Each number is 500 + 40 x the weight over its row's rms, rounded and kept within 0 to 999. Layers, rows and columns count from 0. Numbers have three digits each. The size before them is the row's rms in percent of the matrix's.

# layer 9 MLP down (transposed), 768x384, rms 0.0603, rows 25-96, columns 0-63
098:543458489506476462472537472508510482535527477566505500518549455531486392489488446536538547445506457521472440476572484433470539498530528575470537478536496480534491520496550407499438481490541523
096:524519421466597533591455468538511502493497393499485456467512500500568501546529541531538499506504475525509483475422504463502482532526481529466531585523467528486512479567511516505554485450484582
099:441505390495501571552505526481483465508461478526485410447499485531507543445487470507477512510570493534438486516521549468486501590514571481515536510416456488563515592562494518553472534540550520
101:519495457435461528484536499498458480485535468517489446449530501479504491557553506516493529493446547512446492565509515487469459472573556502482444432430520497497525557443519428522509497524451501
093:549515523551554512555523489463460509482560471542496516451466553527499462477569495545431507457489546502478545543491473482486497522474501468460474427531517483489543518581557517472456507536489469
098:537519526502528511510506519559462525479517499550484507486458462497469520458500532531517468474565511477469446436513537604531538433512545408495557536438542469464533576541450495513463525450470468
103:513513502484457477450497473498454541509458553517496539598471532567515456511524426544518527509501534447525558488479487529449481493423521477472519482471473587548534473444500532430516535532512494
103:425479447407527458554443486403545488472514526553490450461478522512495518460486508518532515461476549475477486508541469546506541574562544453519491523518457502433430508551473533552517464472533497
108:526568515610555567460493454432496478512526511489496563520469397530486535558482457497531475541544419477464533488488520445487560447529513551506479556436543514517483504470478502516477580471541483
102:449509509559506546491539370462537551546498513491473479452550532523483512430506578486512489511576441513494476529529461513507512527506485539508568499529418504562486536530539490541422450432489509
099:518508475532553543508510492478579557549482501538430452479542499433538521491489491519499515555549481534564438535501459423477501458554522520422525508483456514506476498411436526375512452476517450
102:456519559502467503516645530530489445447463484514486462461500612553496504485541512500507530443585504498506567450461461463508440479523518436410469532513411519507520436592491443536487499522494537
101:480520486490539451495433566416472478489497488566445482512554430480578497540509504580517540475474495435439512502450532535513487488492513489542546624481489448514506539522441486460452416544492510
098:559461439514432481591510561507443512478531447538547502541479489466477554444529551487554552550492541487543585496511525380484420437445434468471528456505542471493508470487518521449525487482531466
099:471551530549554483503478481405499555547493437508430497464513497502508476452454503503541461599496546468467423449503477451444466559424546543499470471461532508452517539580434480471451475457512546
102:571538510602496462499502503511516457501498508538494552505473529538532590501499589548591432443484451496449470525469478527471505418510533503480448443466488519505483473493519454518469542448459559
096:480574558537523485485485626550477519516501531497580544527508451515489494547453511499510533478497564535499402469479532481486597463421539477462504482509490494492485512493517477492552568424489509
101:513556544482485471461517542558514574436471466470543557504442529505539410485501484502496498480574473508513448482558449519528480488434476615506439553523499500563453535513491464458475559488531451
097:536484559489470516529582488482497566524491505507521547426462505532498493453515482446540461473511481482543463465491467520458549418433484515461448432468517544550520529552472596527465499535525474
104:502481505510482543535555478512497529563491458553581491567408466487514502489496457634492486479485445457495517509520511489524414442429516436492462506465508466490524419517482535480544522597569486
099:483536486599471454466552572452578550511497557523478523493491449467508477497423534497482542494578469497462569459501514512486488485514504530445494530473503464524497537516501446516559501585478506
105:449522520512494459549484527513538515517567583455408548435501519529461479531476501465489515457435479456493550542402509524458482578465473515408502409504389497484541494524463505492509486522438468
096:508536555482525535596516454468571478543474543448473454517472472514573502471493492575518411502512472536493458490499531455469533508553516550539492540418489485577458547550532530589477542523569558
101:551488549497514529551418455527502525504505497501421511485490448559486563494509518495526519413532419561530520486517480428475436498493476536465506472474463533550495540527483571521476593527572506
101:510523449503486463475487481557548488442465479462492470470494529423551470552492421485457502487580482480477515493553464529500525514488581460509466519484536479398617509522520504588520521459412512
103:520506507499487440504494492504418474527504524457523553560515558463455509453492453540442495448534518505454425454455489545508572527538541495505446539516493545522534427453472476544483529523499518
102:503474562575532524557450503568495521482483477435401449426521542527508562412477526503492384516446512504497441596482466514507565447471472520583484540461459478496494553396554552550481543531507495
102:520534577522459503554436477554598534521480565551527499568495481411410521514484542491499529499462532457453550484488499487516475508447492494535521550507504475479446477459457521448424499536508501
101:469541505535539511489484512527508562512543385482548499445533514483498531468554522484481556597474570462515498521592550558467570490446438467531542426456450457508506550488541487555528520480466516
101:583435521444527500499538443525530495508460451427490521503510584523451479538496507490558550549553495522491472444544506517516482476448512519531466507534499507525509501465522471492546480483520481
094:496496542462557516520438396491441497465484531524490600520495464516512544548564474527504476483502430495505518496524482553506487484478474473427514546478479507518510550448564479555482507541481550
119:502465442555502533468480469483522507559515520538510472504491525435532530484489541485463545489471517488438591540472511553531411501530526507475446469454550500475570511510526557531509462558546483
098:524475521470471471436547561466538509538493564579467474457563523539530388489531492491492492510518561512528557484543483496530402499522468458500502479506538507499525455472502560415562557482469480
098:478494501501455551545576454523508538481496521458541516539471484498460491481408478527541480495498450432505452487542480504521502481486503481477496523520530520572481495471534522489493493449567478
099:480482484506493524594528460501552558497543492446477511549463601554471506504581491480461490557427470478461495525520449434507515451505500468532459536507540541500433502550525601549506498492545476
102:488524483471525525465439525443481512477490446412474427516480519512442441471499481479520458534517472602488514491391530523495474494462510488464481529547432501542523456562508507520550474519462564
099:560522482486549496537582586438556458560505440467460531467528426464465509383459544497523455500434500462468500495485501450510498553439521473459553495499490488520457492463512447466474482495462521
099:532499431642508595543490483527477509523407482448435524469547563491510469456476499438579494562512507526529484505525572451393554482494483556543466466472517542550533486505460518491507494540497540
099:495473519572552505486521475537442521489552512509454450565466506510423584452453498570557496480491521470480458434490435476531513476476468473521443479540468606488541466508457493534540539513504514
095:528499497507498476545501487501538523431597469498502473490478541485447559512401462537477473565516509494468461433539474455489644524545499510547494423477451467503468444506535534434540541512507560
100:439528560558511520509458524463525491564475509552512561490515511497609560491482482507491490443541529467507583492522477453560507477460513363509531455573610442515505582502545469538455536562492532
097:483541557550525578459530510525511492451510534455478573468490503513490464530507541516539435474498480523468490507496588527404570437492527532472573516522477420500562529475460475580570507507471509
104:513508532490515417434539589508501407479507530479483456551483497537452459448459500462457545483468480489474537463490475482428573530547501525466482535572547533466542539500536446511566527510510452
100:599533534498487427434467488555546487508570572571538510518519547441515489547507415556478492586475421566510478485494575487497537526558516563498475510483530437485489427496466496574508531518416488
101:445416418504486459425484474549435455461491509487466495582479505532546476487486450529497501526483557544450515592497418492520504468498489516460518548464448525508484516509426468519562503492506510
104:445511517552518489560498459496578530499461565468558536504463513545490497545457479446506521493416463537477509497486504468472469561575509499546519497521449486516524489523474489533495530421509449
104:524527454543516503561538514521539426528469443486498535563535554577477495548572537497497486440474526494523526502478531562516486448508542472445488507521603520509476452491542507509463461436493477
099:558476504453468478451508535535472489488458457523470522538514484439542513448513559529545530491501468466501491539478439474497529543461484536450472483567496471466498511561557446516441466467467581
102:495520443538546514437460471497559508464573485514424494463349456519503498577458542490386490431562462491518438510520454544484550476540514441478533497461464446508482560455488550473522588494477536
103:435559531454496543468465459544509467513458522480564478473493516436488440507514551528454485454514515508498494496525506532416478604532494469501541442494515562505521495462541424531506568513515481
099:496532507538496531486524484572498502446450496422512530448481447536515495464549559480501479498563500524523505466575495425490527449535503524490490532523468576583513513472486419528491447520573458
102:482517489548517458513460508483517497539568512497526518440444534517518460489560505486472525470474480497429586503435535509490512555542478476553444481560486504535486531488553551561559498479560494
100:439504521451469508492438510519551491568581541516455555487481488477452454456496521495543551495470426526473520423515474483416473470568448477452504502446545544460550516497507509421499490469512489
097:492512487602462534533494482456510564423559452476496551531511449492488537532521532476476528491582521537551509512493539499524507564527566509526455476433438442572492518535497514581474595510515423
105:470576442491459520486453470475483507489499521551529511512514488431476512505433489594443366481450585511456482455538486535487494473471407464505499487482440497467469481511449495552545596509502517
104:561445439505493593512540556469454502544477514554478523471520537520471549494442625481540517494537505553575495485524479434535504450448515510574461482491550495541498520503508486500486522488548533
094:511473449374578484496578522483571473521541470443602479509501495458514443513476521550496518536538497539431534504521559511490514540482487458528398497501518446548524532465514457534585495532514536
095:516499463496437522508468537486454492477395541541553510483506528503475511401489476491532456476490496523485516540476521481479469464419534418493436475548484558557486565466507472479503432470434550
096:564503536463542578552456477556537528481515477456459526611444563546514523531544536507569510474496482494482525532428469492486451534485464502430554548512494534506537497559498440438560421460502498
098:488516463477525426459504505518537494468481488462457488509546434534537484498491433516501510516506481482546482464454565503576440514543538554517483575439576481506379536476511451500493531536516555
098:470496535496509411545535523541493530523496443514495465479495518487524434453573596458491505498521476572546419476474471481479480511492488456466503505593519437463507511475470485439479524435495570
099:500594451555487519489478529451515506543497472564466497501520537453548565490496513471515545531533550517496487497463532517492468499584521569514441494557485503462569512509482524525456539447562481
099:503477543526521513448484622452544491481532496519481454490487445485582522514502573522500439492528457440475512477549529450472503521507498488552490514518512495507523517467508433522531500492569523
102:498514544507491524544487542476446475498538548536497523490479554530504508538430483476524490507437483481523544437493518505553506453553486445534556467496518530511515499453551468450491459524492498
103:497462494491472516537456619538441500523476451553487481460508498516496491459501492454408544463526435484509517492541515540498558501512510488463519495494501481482452511497486503560497519509519442
104:509477495524510448500468516545497424469503454487475499461516529479459541473479546459415465523581527575448498526494470516434478498545548515505463503468503411555438517498509491456522458429516492
098:462498524557497459521416511423529531496515541522524559394467423505484445440512510475476552489477480466440479526525441511473436472489502475523502561497471506519507494500433457494585563482475548
114:525512485517466479600454438505509502531543527564592497430522491488532514457519506459535559400459503504470449538491482448440547416502528468426402482463496435501502541503412614559494528461471510
097:492459459519488570520505465489555498479556413483503459534547514484515442489445534526498490506535477498408487538455467435478508492510529490395473530580482449494484483499513486424466480494481446
100:470481465517491517397554514499483448445492535487493422483537517495540561559541386445500545492480532485498452515525561435526565533550524489507482532589522477469599563532507508500474456500487486
096:468499469512497473488453538511438540477564475606473506443547598414473527458509500547525512479496557511456490484602414500489484534463549477445532505544475501473514530490517476455546514438530445
099:519464517492554484494535503429518558439616488516516558483499412538547454497544485501510500428588465513476510489523465442488464501488507428490438417575481504548458501518454443493476490477497473
# layer 9 MLP gate, 768x384, rms 0.124, rows 26-96, columns 0-63
099:440490435578496530445490530424562518490535476466468484481522524497500486510558553552442507471473530495476497492553504508489443489588510541468504517528513513455434516457497463538488541463458449
105:560520488482496529487476522506448518500516459512544584566472479450501516496584517478503582502492467426429506493546434557506455533453442500581509398509473564557642466477523442499476481442501503
100:554451433438506517476450523464522473450448548509490542472468510553454531522614510558458495511433510544537474440536482477464538570422497460517492520443488530526508499504453502535462628562496455
101:490491512485439546447499550493477597451524534464522467474497514571462486504438480587477494499506423453558512480485503562505490500499486505473504506464556451471475465491442524521500481406485522
099:460496492525479486486498532428540434476507540480538464540472475548497520446522560479502483505456446480514535497574509453510529507550476515514461406472504477475472495494541444540411562527475419
103:553464421525549518526549509435502474521538473472535542465527535493520498535512522561505465526496571498445449458523544443496512549526543459439441512542569457470535503527541578506523461471457574
101:488485484524558527466589534484490526495447377575542416546507521553484541408472492545461498566446532468519459506565496498503518450408473448474514489502486537507520490496518478522477492469528482
105:575493529509527430504473589460429536479497436466466437526578526511462543429421534409515477503484470534508506514514518514531478576514461495528432443439510433511468507506519505514450461514509441
098:495507466446414516502525414494516511505428502481444511513482499545564488461517548512512432462483425492475565494518457481492551540586472561536445551448518562465520471461499470516468476541467534
098:485494567507469511512497504481568485581520504391528533507427472507463480462483498573512533415479459571490483529530478495513560441476508477526583499501497528538464520461493482515525541515485542
095:479561469520545522497532479517497486462525460518429527500532507417513527513513553514547486498487527545440517455479429497529448533550529515548546353397513532491466509514495483486516467590534543
098:451500489448435526496572495407516499560558516542559473432459492488515472481456501500551513520481512499449546472483499475509495493502508535537519528483422526519529494524500467501543520428464492
096:549563578493469524513536445516479570520463508493534484551471453416508550541469531508507493527498513504524488418539502511551504585530478496529485522509505526513410497507514529496464462517472513
100:448568529506459533509487595561511550469521428495543463518513492501545495430456484461604460474441461489531508559499503445434534514535455539474489538518500429516515413449543565521531471496512536
104:526512559477509530498474499447548483472479489494446493491478454516563457411517422524375536452497461459506530521522453582491474534509451475471500476530565505554424469433507496466583495507564499
094:516515441480477481515533440581557510536463488461478426530555496556562569408528503507542554543510496559512541547537501510555506484478544564498437469551595486546447551532550515490484498538523481
101:342430440544509505502480502507477436478480499481468477515562521565487526447512558427513519430510451444558565514507520484546504459549516454486499537540537553445530482481508486522542455495508526
099:540504544598497501523524486510477513539479587524466530584437469548502511415548541496544515517406492460520534473533498482496478453432474488608540481499459523468462536518583467490514476483532455
102:538553528472487518530466495485502547493483497523514500565502518465569474526544578550437471506514502507509460544555465516510432522475497537499492480481455540497493498502517522518484532575508459
101:499513527455534494442510455503456468448562487537450526459490513492473514571505515510413499443482533550521525507458606403475462533527479422473531469522534566508575507559507455444490451491558517
104:519441472548506470551526438520513491543497472497486470511594440524500510513434544534505462448532517523530511465431500545528518459410494513567522553456559478498492538481459523548478560552547470
099:430475464551567494538502548483481517589519443513510580471489578529492520509527468510507535496434461459521464484475462520520451513524504494442476506553481492482489467540478448501478501427457470
100:470526497508391489491509525453556448449437449443396513482522482515468506430520496435439547430449413503571489492470441472518561519495538496454465581502480548488525549446498513489528557541544470
098:466483572492480560537550433497467446513596553463509479491515514577482576447525517507454492447491460458492478499482573492474515564513441456564474444560554509508476546499441519432498547470555502
098:517488478462464471460492493467569494497553510454439560583520443530498515382530527466497503472479478545477499522469498574479438440550522505478454507556467505407480467504585500454484502524535529
104:471471450482448479485528554516503471480517514488517523553413498538580507507482421539524526491434503480526537469509505474460460482450579557514502529430503546500525532519450469520466412493464562
104:449592416484535489501477520495547595573509509467498481523468425474481429485487587446481536518499512467564449507471516513523539499546533511491474435451479558508464466518547530524490544504488481
098:510541497481464434479485579410484549524552588476524422437528461479345487443540474457417516506551533565425565446511532494502544408449503451525424482569435523520515486476460476512496506456491559
104:477496548533491508557528480491507445467457470500457480482475481535507494535615535513488513478454544496556550527448474533487486470502480457540450521440555468489545521497480545495478444463497497
091:515506545474508539516478488481402524436472522557515580557416464507470568551506470475451419546470434477539535501463492437473529516511471493539492501462488493551515531518559526513480493450518542
107:458557565502506466553462484501438491481519547450578515453469437515432466564466368505464459524487489515563422464509503525552612473539505515510551499531437526495542422486511424455500491476456501
103:514534529550456539490603477436424489546527476508488552524534468563484468541452519483473517490515475497465485499577477520450450468546553477566515524469436504482477513474508490464510464524484489
099:481567437531466525461489535576520488398515452594561501491537456497396457405495508471478470506591528495512497488523498565504570465426466490473499443499458533506520507506479461553478486533486581
100:518539523473563558523497516441502507477469459505488509480459497411622485509500491519528473524479537474501496479494448520492545482466497461464533503467506516516518536507558480517506481537495456
100:521455548569455481518519465558499548516492500496525515506536489486440556475439478493498488454506422451512486511454484520463437456504527517542477498526428513435540503456566500474529475391550483
101:461512526474479474503577543584549499500501393449501578541478490589445511511513472553492585524461534474544538461488524479424460451516493545434551537530462529573524539520577488437550522520474474
100:452577516544551492539476521497486488534448544494494507536546478503438444562525529513526551572579435499555494487449526456483513563477486421459552568546499463491542502530491527449451492504507474
097:499401505608537461471429470490472491525529551484475526474540529484507575523497459479562518456504528477616546441472533482491486514521470579468510472480459557557519506510543457486513508505545477
103:567530545427553528522479501550504556537509547495507491521496530469430485492490450461452533507553546501517460481539441582508412497466500513469530425477522446531467565446483494463531435556532506
098:458517561487524482515487538521425495555509484504538513466509489529522518506555500477424467463488567570581488445527603410458502509515549590478423487470468458538473462485534527494546463506547467
101:515483376459470510499525462502483530542586462562497469477509560470519510475567541537535516518444537519468494526450487476478579447449529467471470453532522469481444481479578537479541461545491460
103:575502486486522516459498526493607501500575504470511429531527499492496578477504497497545496449515525493516496554476557474559439465464430504405477486504525441446561405521538443480518488569420469
099:530446503520487546512473505475552577501526499479513526448477530462596478516504546470470443448515542570452515450501580497519480471507597569457527497516527400465496493470461526500435474515512503
097:498504504414518537469555538507519461529463484492525482557494534492550524452495432520526425466507559491511459544553514485472459527521543481460487506436468536523523416474516481571470449414553481
105:541520482504570503535477465499459579446497468510510508491611481550502513556507439536450499476518404509547526480459431552476518511489502473470448537543488448467540456478474501553534537468517552
093:500413465494495485471520489457532491477510545489575487527490502455600471503563469465477445537518515510545557466508484366505523508498496532446523477515421443501482477543454464503543632502526485
102:467532539499501536525466470526488487475560550511558475472502563479591415485498512498510450475527456500540525555524482518537461475464474503468472501535577487481486480456423478499509473505455467
099:519499423492512508470564550541477509542499470514479456516516533510557537495527509463482439544520542562443494449511520442498516523428487484474522481522536494432582482480516467499436495498461479
099:503474507497459594518555559555541470630481519553497484514568514462510472565476474526518508451525506549511492506497470541540505523510505440551492430502522532557522528545468511513467448483520513
099:530474499534531464431503452428585474524499529572555475552492424514538495455428478524462497448533522501485506582513586548502485456450504455473523497514481508501521483533459498501448539508563528
098:454467482559486536533500568473577501489623471524551470499498464476459491483546526519465528476461480468538482481481578467510451513474511455493470482512469520507554528433525552481520522441483461
096:460506480455567552554439508576612492535496449505502531511495507474536524572482453502552475521482519537496499566511527460517522579490528533503585462466594429538442564419471480477511507549556495
097:523473474428498547528529403473452548446527513460481468485465399500455494479458479441570517594533507543492462522544486477487499500470487480509594467461540498501522454477462476423465521503592523
100:488559523532479493529570544498565514528546517474545547558499471412446533529526483509532580439526460451549454527524502533467528498588489546528513456448537440427501462573528518458516486539501494
100:537517538541496496460439502537524526484536516486483491535455541528489497524469490469472506483515487522505506510435544577477521538482486530408471463477486511505475467486487519515465539542473504
095:502482454501579547481558513463487461515559563466506459474561471548546526429517504503469483471521532476522488505491428543591486463544523491471546467508442479482504490501516544544467516510472501
100:567520505491506506496550531556537489440545533481451584575469505604583486506449473473491560452524550497533517461476544415487565525529505585498459529420543492526471552473469451523472484469530463
098:469588507464532519530513533462464490510452500494484479470441486536553513453525490473502460527476500437484482475469510475467466468514524540523519449540508474453478497438626496478575450520516573
102:494518580493500464529521522485451490485491498510550465493455579539542541491449504524467419499475500537592483522517463548522491426510492512467517488467496535511464442566469483499525512502495470
100:460510477526496500450500476478459500525513476460528590472480518518564566471459566561477521526483503511438473538467493486527499481524519520557507474550490477500513512527530522523511494467574518
098:515443452486478536442463425470477484540540560532521581503525559468481519477501518520535527497439549531440519419470539470582576509510528482478553536522447516543477479548506449511446557478520530
100:548574546511558555432439416526447523467466472507522441513562523511557534455487536538515498461488513493572459470532490478488546513486442531415612504508485531484486484481537506482588496592529504
098:560491533507431491439508452508440491492440545550482501553429517474532446505561520504511504490546446508595435435534406459493513509511510583493503508507518539515487444436584536473489498554514496
104:490574514508439524486524506515538417500468516567547489572458493540541477530497492506584486550550544541538482480556465452524543515438384589529505498493545429504543433533496480483504461515494512
104:438523515507498534615488528545483553477554445535508524432529537478507509545564536484502467522477507496495567429480555475505507416608548446476498521566495533529572535495492528488578514465481504
099:489381512506550457459580544515535538502482524473451542538520521498419451517478515516496546463471530447541511508456446503461463482564504540498519525512532493483493596500535514468542538435544492
110:502574483534503552456574510463404430495485509446458527506493526433487577589527459499532544513509525567483551479495522502500493468489517531503524569449457495516473522514504525423467481490489555
099:539566512492504539458553532564558513517459555452498458479504464515473477481471504544510426531452491547502477557535524431452529544478446546555555490486481524458503520480488487578567522481536515
098:577492514538506463478515494480422492523416491524488413485582476472466510527516526501518549443472495475488441457511480485481480469397471486639543482497508507536570460498559541514487442510511508
098:492439468480482461474548519506546488550474562521507479513477575544512412477520435471485476545540495480539497580422501473484562549513507466482481412476565433555478444554489514440517419545480473
101:495485561481498446457469423528482462549461430530529506481517531489439496497514541537533516460502499586521482462502486517427462526520510466476505512474512489500506512560575511477523476526512500
# layer 9 MLP up, 768x384, rms 0.131, rows 26-96, columns 0-63
097:477528578488477480490510545553398510526503542508500569501493498511500542503459487486469526447454507507519519417522456536510575475497500387535477526451496511527455508512427524489513518519468467
096:555469486488506518562447467487451576537538463452483479527481543474500549479517495502578542522513535513480555511487536464516563477533512535468476490537498524461487422558486573532433551550530493
094:541538468499474485527455521518516520503522497453505519527502501466533521526547457474523472501445373553555472454443499456472509548473521523433504498532568629610513571493478460457548561457540471
094:482501475465520504519454605533505506486499494495498419519427478438500482558520507482472474532504502567533481520482506498578438463544509524514499468430529460499491485502455492480591511453546516
095:390521472563422494444483513486436460471485518429508522561459484504433523486433503393506464579385505542551610531540458491537540543524460496482466486467434477451445541492444532485459491544461536
105:485490470544454499506533550529528527493478447481478444470476439374474592454402489448504470498539442476488571495473506548558538506552509517433505511500505469554491577466518475441482465522428549
103:485509479517480499550507555496440466506529482519572437482533486535472510493497536459449482595391440510480456500595490505533506538498422449502495442532409482507542500521491528529444520463516533
110:442541586455431514492460492547470445498507572450517447522457509441549529601555516520599499561514441507545476487506454519480515498487480472487485540529553488522536449479583515582514515538472522
099:478467554550456490497492529499534445464497458537564548495564510485546524553512441493500405500447479480567488464497487515478512500428534538531409592555535472466501392442451536562518496472499426
101:491513475558433430522497441515509526475529544513553473567502535481494589475572435483514499441524488479526519501605577570508456524549509507583551447489528536513461495517447550459463512526546575
100:516495475520481518495518515597540588514459494479535517490516557549543511472501476499532503554490520448549502487518473484486428501478509476578479453492491454510549545465520456469485460515520459
099:537557503506493551442492544521460598470500474488496454511450435469445501487536521440500492501519528561495496546496516473446505539525476481573515456537471540550530472443504499456484469415533453
097:468487489470465544435542507427535478530481533457481504502521531510458462521521462532492535467518481473462447481543474509449569495565429431543513501456418554503560544526578534510460401456528428
097:485460437474404515518463533567497564540520497415462473565505468469546514453530579474555484518477508461484500519487484510534484549474479506493570516444405515465493490532536483432547466503499553
102:554386508443448545465478462467587456495602485485568478513550465599490469480453490438455513530479486467475510594479510534514533496554451509445535502564482499548491546436458540432542513462529462
093:424530400473411544519508482462505499493506481487471466514475525490517506474596466439457570515502474502536496530473475477481469530536495523528509469441492458480538507460487518490489451528523545
103:488490482525452515430510498530560471553531476484518517548548537457446505520512504469491532517488514473532465562520517507499510468527416576516555498496505514443480501490447503493559538482584471
098:495498523448521507478460497495438420557560531545468475556537461557457440491525505550505517512501541503483495463431544520485476534472545584557529492472521476436515447465466487532538529569515410
097:483508469438536484484518502509572500523491504471491510489545636462509480538466558469464460508506507537449552494502496425496551578511443550508513469490447392557404489526558489532532500570508491
101:513442493491500515469478518515524537562477485555464561498562495532541489536577490419504488544493562521468463581491409438536553447483538504530537516444467552500485509502481586453559514459472469
103:493519518445525478477462379489473487547502543603500526478546547428549503510510510495504563475533503501558460511596459423536559459508569504500494523503516568466509437417537499482519427519503524
096:537505511524540516496498555533473455504479548539461509481593452602525524530523560570534529497549549530536496542523527459459471589533565484487534522543536585526466587540512530512499461488499463
105:456497492531496508452548551463486478480510458451488495484515447412588526463532472466489512476596555477502511475459429527430507535474491530461474511524520548517465483499491520488495473490439433
096:507496524521433508505493535434457514557499537491508543568451495493415563529524504459518393472497522503584558471512500567510475479503524520483483481593456520540496464410463492532465504400444503
100:457504491486533575462484550477508477470521473465486479559470501524482447481488523623484494519418544571471537401596498513487465428490481473478487480498472546477511530557490418510473477524526477
109:489451548447517527455531493503474501494563501528501488528449466502471509486460492535489526517502534447433537488533517523515452541519496490601570470441580544520505471426483570489548468451574410
103:539543507559562488540497493582566469561562488471421518519501473561487487547497548493540521455541505481544507428463462526548513583533505566473549446473516421484510562526523477558499583497502472
097:485520491454492497432454516522527461488462520527508505462555461522518532560520568506559488522478471474540494522521480502448484513538460464385524500521508503490504479532479514517549448623512487
099:541565537534567490434539548512553531530461493582442548500516490517561487526509512487502414518516488496500508491417570580537481517521475536492546475425513479554487511536492559438519516514494483
097:513460442515542493463488427518475485497469503493554544487491593473545494471433540454469502529507481524454488476458547464516490557479428492508478521499525499537445498559555470518439523564494515
092:471524570450484554559478519478517505476482440471535496521545458532462499536504450517450444485500472493562429463530503424518565466467463524511544507537412496502491519501466426493506569496414528
101:476510550519474476590521452477548480471525526483458522545520484476443438517531485484372539488465507507472483488560470454364541482535437514490552529550459473477535535480564492513425444519475488
094:511493513396476493419528482440442500583472531494517524539476500493554565484544590487465563475496522462480501450554515507464481521519526475512544524485481450538539487503550439482490471472476465
100:446500557387485480488470501533475584552522497465490494548474436526497501481489504490535504512455503462520556451431424465441474514524503533497517494467499458512438589488512562476535533538494551
097:478492574563558490512490569542491498516468468533539505512522462471484522479439466571462469455515474456526521501466508557462545528520511499553544458484498536546512555474452567456526499474493419
101:469440525586503507523442417557464432477492488563553461471556531456478509484473519456506486487505496506523499492571540525486524494564457487500544522481529534525480521462553545509508444487510437
101:495515491439526511508532585505461439533492561482425451411465468523434555503437507482491505538607534488472475543454479518468537531441495496495474580483435506564457442461484457464599481451512596
095:487503384460528525530491556426483459459522485496497521540523541522539470508555472503512502478514506534439544527557499554503507517512514435467526501520518487476500525461517492501394473490526503
108:516483470503505533429572492461468427449485465511471575466501539492577474548524581556468481442460576474555473575415602470513439576480481452449446530567512480518514445516493548536501519490489517
095:433489516427482498550527449492418478488487599539400493554481474461468381579456536511506492569438550484451516545498513419489475534602510474473502486486419514492518479489486532505493485531494493
098:559521453464533501542509547546457598518584497537493497443576555515549463431560516516499580519495421456498495542464534467517506485508422504516506485438489557517512521451486597514515451516439557
110:492415449527564485517515482558467541484434419546466487457521515561511521508535475491489521467515563441511417479490472450529479529426527518564505525494530488523453424471467548510557546507526497
098:513550495611517490449520490506545532524569510576508572444515500488458447505498529527498474493522449497477501505469526452475566449472577490566450558469544445456488479403504529560540543467506440
097:495542527586544474456552454511485522530461606469436468526546482465450539478554532499459491535499452524476516458491517436553466529490457561535532504490470412472526478446471511495498506526518431
105:443483498488522472412525483515379484568498473443551485485441490415393547525499496531475558558512513499510536526490540595442501485516438539531516443551467381478556429529455499507550533540455504
100:483471501512494487492530572446496452517493520520520459474565453452568478475555516506531545561482485533449445546499481461531494456527497503537507444518445480496474537527552515512512516503525563
101:495456547525515511438495497539542504461465527490454545560418428453477520501439506491516414498545496469477495455470473552570530567497498479512448503469525509519517545541458547472527399492490575
102:468458443568601489446461461530482537445487487401550562455565460519616489572548479474464490571457467470506549514535518503463497468459432525481518510497435528398520525439509478482543468611421453
102:549556542515442494469436509509517558516530447525469509447523502541551436453536555513488516543511418492476518487513463502485487484525458463526506516482431462547502564524465475564528516506470565
099:486471537414515453431512482503446466477564470477506477461462487490466476541551561498500491533518476478533477477500523488485525543531575472501493529512552485486602535492511435416485536492471490
105:519459488563501473491495435500428569522500474541510540500512473481547484453395514439462501582543546524428501446469482448588467502545474526447490491460491540476526479508478567544469463588444507
095:527488546501499495473479429529478474476537496516527546526512508476486510486411571486440473514594533503534491576438511552515549499514481540465499524463483465479540502518503533439477487538492569
097:506560535488524508568509527559536524456469448540476489520500605500468506490528537540561506426591408575547510489536544470584417456507523504518563514559490563516539511522484531528461493415509546
103:543500509496486570472497522481454486479464399512539457543410494538403479538548448485433534510569447497570498482487582561476490466560471507534538594501555544531518550504458500469492501540550465
098:523430459537551473427503480557467542506512501505523484520496526527501505549530453464458473509529488539472437492477499510533557490506455491438421443467472523565487510499431574535426559445446457
091:496559549524550518470481505560462534460559540485504511543534588546472489519574469502588457493567505490520448465543492501430528463554442550479541511451438575461445473495526454487429536487465467
100:422495411552497483544468563474407564440458515538492501533455458460482517438487450451456456498565519516495511514441571481552506414567535461527611497527488514440514464472460490467543464499525495
095:461513417482535565500496432496497529508471493510520461488423462435597524442478429457502533512480434470481540523424527515403504458579498448560516473400459530478485560463512444503522423495527529
102:463441535470483520552462541508523486463503526524518497475501502487509449449532491436509464484509502487503553502575487482486581523490501428458473480470490458435544521493469495445515503495422514
099:479566446462506513571481484496509561564527476494493491433460497480542474551453494436502597501424507491525456514516465498432475537516474440499518471451512505473547498546511511467513520475465467
097:501460475469534467480507440563497507491465490560474492476523538620453484491519517574556446514476470438536518478411448512583471496542570475526531525418541432524395513419488476538513443482523519
101:503485490439541526489509428526583435458546508479586506561598574510455474487496506501456582612502569487474507562512550494451456521469549478528551436527464482536517497492528465542533493543565467
101:471558417488569551543493522501531481528555417484478496451563463539480533504397526556514460502479490504470543500467591532481499491460512394525495550493467462509487507552454493490560467468476531
101:541521541530488522446545528444593412545539532524520498492491501503495509546505511504551468495525510406454545454444467498509538454507457514567479478483461475536449459475485584569449575498455472
107:444516493516495528501528463452503480436452536533523526558511488493568506505499536449493468442516482469535454462514528472453493500524531510563494548539504497521554484503462494493579478520488469
096:511470425513499571509543456512512477419470476460442470531464541518528536548533451528510548492526529493575441477494553464518521577490519591514488577459556449511493555498452508498457508515485475
122:448510465475504482496563492513538438545488512438519538467491482532497501515487511500527465475537498567539450474539452498503478475429419490499502586504543439439562504554489589465519520555500577
096:491461489478469473511506527543442541439438531475491530480426467474443516527523468477486423529477493499615503426496492509513476546532543557517509493461506487478497513461538519526492544441509487
104:533525553550504439532509512537478529416487429435507516513476420465501529407416485487531473516460466466453442446462478523454510538419432535479495535399480460554418467450442488509469488494486554
091:453440476556550486514524497473441431532417556457463542553531461523571532484507508540526508507450473483602413498557507493550519544519520543472551451510534583454483514472480448469453555558494467
097:447546486457471481431548522513474444472453466509540465451521538474533462494466603564490446544492498488517547476438443502513535567521553561484487550453472509452599536489461529537528451534528548